config.toml
n_layer = 14
d_model = 96
activation = "swiglu"
norm = "rmsnorm"
positions = "rope"
rope_base = 100000.0
rope_fraction = 1.0
init = "uniform"
init_std_o = 0.0113
lr = 0.0109
warmup_steps = 200
train_tokens = 120100000
Each number is 500 + 50 x the weight over its row's rms, rounded and kept within 0 to 999. Layers, rows and columns count from 0. Numbers have three digits each. The size before them is the row's rms in percent of the matrix's.

# layer 5 MLP gate, 256x96, rms 0.196, rows 228-255, columns 64-95
108:573502381490512561592483536486556500478561455559434528537509463437460435507548496565477499532495
108:568494464450482488524538494473492523489476527537478553481472523542490421477620527493584518558490
072:464485493524508564581467474496454566507493597389502511414495541426467485612372525552470525481489
094:474452430490580494449473524464517519539474439587463453449510447529561489448500444582369547491576
102:479516402498571604465444585530528527583620478479485466452468505488416546486497444483481484483441
104:486542531491580524473510490483497494525426511476481566443492474588479462385421552580459520512476
096:498470482533562562433613557588438495504539468407492508440496477592426540452497487509536370547493
089:537580420577527551509464542399469551488420491541497505478493541504429540507509408541449529533430
098:540536520579603552411440531492536431501516522440522396572548497484484545455422548528478453501507
106:522505598529474473478544540494454478499504495537527647547498582428509416547525490564594547426554
109:499493461515530400450448480587534489658498426517557440505515529529454539473466521508627447531478
093:398538455508546480605526584550457490499443572496530548605418551577473497550512446523493471546449
097:476464415510508524507514542608518501485469515505563481431470588490464480340530625488422546494532
051:489532543444501509468426525603425516475487430501502492525628562399435377407475455523512536545431
093:451463492483500477492418471438470549517473578545439535511454561440493448378585485502538470467540
103:447482565529473485523513544506451544448556503396433434484565575577462437428478480462462507547486
108:566514481486471480550583490378527514418473475531431490489526465590476454510576369541465460494534
103:534606584542676465565462463496485553467505545549519504492554453561439520482485464558479455507430
104:606463435406593481507562513571489514505557524563476538519548459426439534510474552488570567595544
115:484517589384529517591517534531474571549517603411492537574427465453520453392519498487497537546410
105:527516564491449525547619522433528548484529475438519441522537570459522634469475472580518500462362
100:565446430563526540464444523512602488473402540467409484506486520480526553497521519475382426565467
108:499526533587541492548476508515495488561477495535466558516451516448476490481505520540522409520515
101:603467490523549592535543470519576538465464489452487488449546461485418484491543457450506584449493
099:507494521569463493485473543555533508497459431468478537493377493483576546477460564457485577564503
118:491502515560421482437490525448507551405528550461516459515396561530566527510505446532462460532496
081:540505581482551567413541399500440532426475404543499545447490453501528458511662501489506546566562
102:481510451529549486519531583423510450501489423440515526460548481543470509540422590627481540498529
# layer 5 MLP up, 256x96, rms 0.206, rows 228-255, columns 64-95
112:485556525517514403449415514532515507558511475436586467459374551540510590444481582442540439537420
114:508542378510544609562535446543465455522462622456439582598544566515504469477443370520475497452623
084:560519500554541465426534409564504471557440428497529479515522495547537539454491577512439515527456
098:433559531596527499567608415530465550478471475554560495507485502460459473443487475612437525459547
104:536460509509519461456568410547527530468537443494482523488546515521576488518501481488426501520389
100:574497544524477593504576526514425541607554511608468384434481540468462535457505600466532524503481
104:539575372484499538521567482493527498457563420450496555501493615513429538504520510525430420474573
058:544561401555539525467524484442513493555420540568487519473524545558472496585558424396505543525424
091:508533449469472500505558523519508490584508557513498467495549406523502523604505497587434535549530
107:553569545486417596511503562544430484422621513475522550457534572455547513496554449499546539475573
108:531512506515427502534345501480454458424443571480491622471483550513492457479550496429447566543445
096:538531583575367495517486549381505562501520469495511545564544528549480479579522424611529563447405
097:537528487498456551569498483520548505471537425488495510512531538557481480498537562519573553504631
044:495599570486478513486509356541467532488512560497532522514597431492504414537509497439487538488508
099:480468497431519380521493580484452537544565466444548425466504467522537521476524467509437507469442
099:469478431575551561455549428390503468500472483472486584569499541587548543559538442518528429516520
110:525546480500438539558540475443480569600478544523560497550470508537443522492510480583488585465438
104:495488446571541604520497535508459577457514532425425569450454500450486450417478582445541486523397
098:409564518501514461533503484402515500528477548466515522571579521566493549487536567570486574497478
108:632506535535527407517527468542547544474477506539504555510536495476422599493461535545513510528529
109:553507432491509492507544481488469497536485483640551467515585534531528539524568505513453542462383
083:454522602444533421501535541534502471528567417490619447520533516495512536426546445524628604546503
099:528466583566573508499468570589574501502536496540469403549462480463543571518507511569490517487591
106:515532533415503512542591442444429489465449454557507498465463475514532590454470513567423463407579
102:571453458513483485510456617500555494518499577534463451516482476470537405549532523490497481537475
117:458482495461496512529504444501573528506481499487532538466480519466528423499547511537495597528448
080:458490524487549428486476366403589440472478510501526457459520448539586421544573456511474618537494
099:487455448537532468441482461390549524462586499474552467510504584518517507517480466449541456498492
# layer 5 MLP down (transposed), 256x96, rms 0.081, rows 228-254, columns 64-95
110:509536481444484404461532479504452482467530444519499453552463500478421561461502431472556435484446
095:458459552494558488563468508536564502454618472465465328560514512531529485482492492615521400499505
079:484513376410509418513440534492422551508554494518557441580496519605553573564508466528503456610508
095:548605522518521447533490399510468561441499453497504574462529525422497546408417530539479407423467
095:497547506538471437468512461428581512497480456535525559497466444491636459528493508496434499464504
112:480513520501469585426558486464538339511487400515502492496487566540511541513496464497667583556524
109:584530517418488489509489481533472499385538536425525492559521545458352524538468532447490424496591
092:442476549488446516529484439439485437622533476463461521514528433468618457494577535365555516511500
096:537556532505467484526522465446458490540487594449582501513450539523435515559518513497411587450504
088:537563504452443564500531515456547523458530501608456538608478446508577503512434548406522548446500
127:541504498514505502409536532516573499658502515528572485504556472534697557484483488532541498431562
099:464476515527472456437491480416575501494562513429432491490591570448422505526465469494585494479432
094:475508529512526477403426508574467528565537475459572536434614531576419528497498505470431453577584
058:458555586483478498468508395446497464541535613520581540526442425519526509539501568353474544409529
095:430499471502551479545545473435496436529431455602499617556389498447467521427528548496471562496533
098:518550538459507507474485586462412476549457493461520425437526583545470470437334531405438527530514
100:460507527487526454480367591490520491565546452507425471450516471538464516504512422461586500533494
099:458480530494455506471469502583542497491565549465505457477514468506366624429440435452441496501422
101:555481454427462460586597548487505563525472548495420459531431506516592460518502510564608463558444
112:535543477562428542450550455532511420503503470483516520492481562473653440547508574502475384556511
106:490519529511512479582503523512463541512500527447615480554479476472546386448491439454465487451492
098:529516511468563447448563588453386490456526512520573495532557471463562499478487471572515455581465
097:553536423445407509486510481501567607472536572586580451483511521457523477471399522515569504550422
097:493598546375482451434480437553504492514510465494374483503467506499504526580535498480495476434487
098:472574438546588392480515488498467451468514437440395579460489425363398510459511494538442501442513
102:489440438540527464431447561529538551528538545562460496498539456505496472555512543502495503472469
084:456501463576503446501452480542558545521484530511530565442444605491498634405516528502403490479437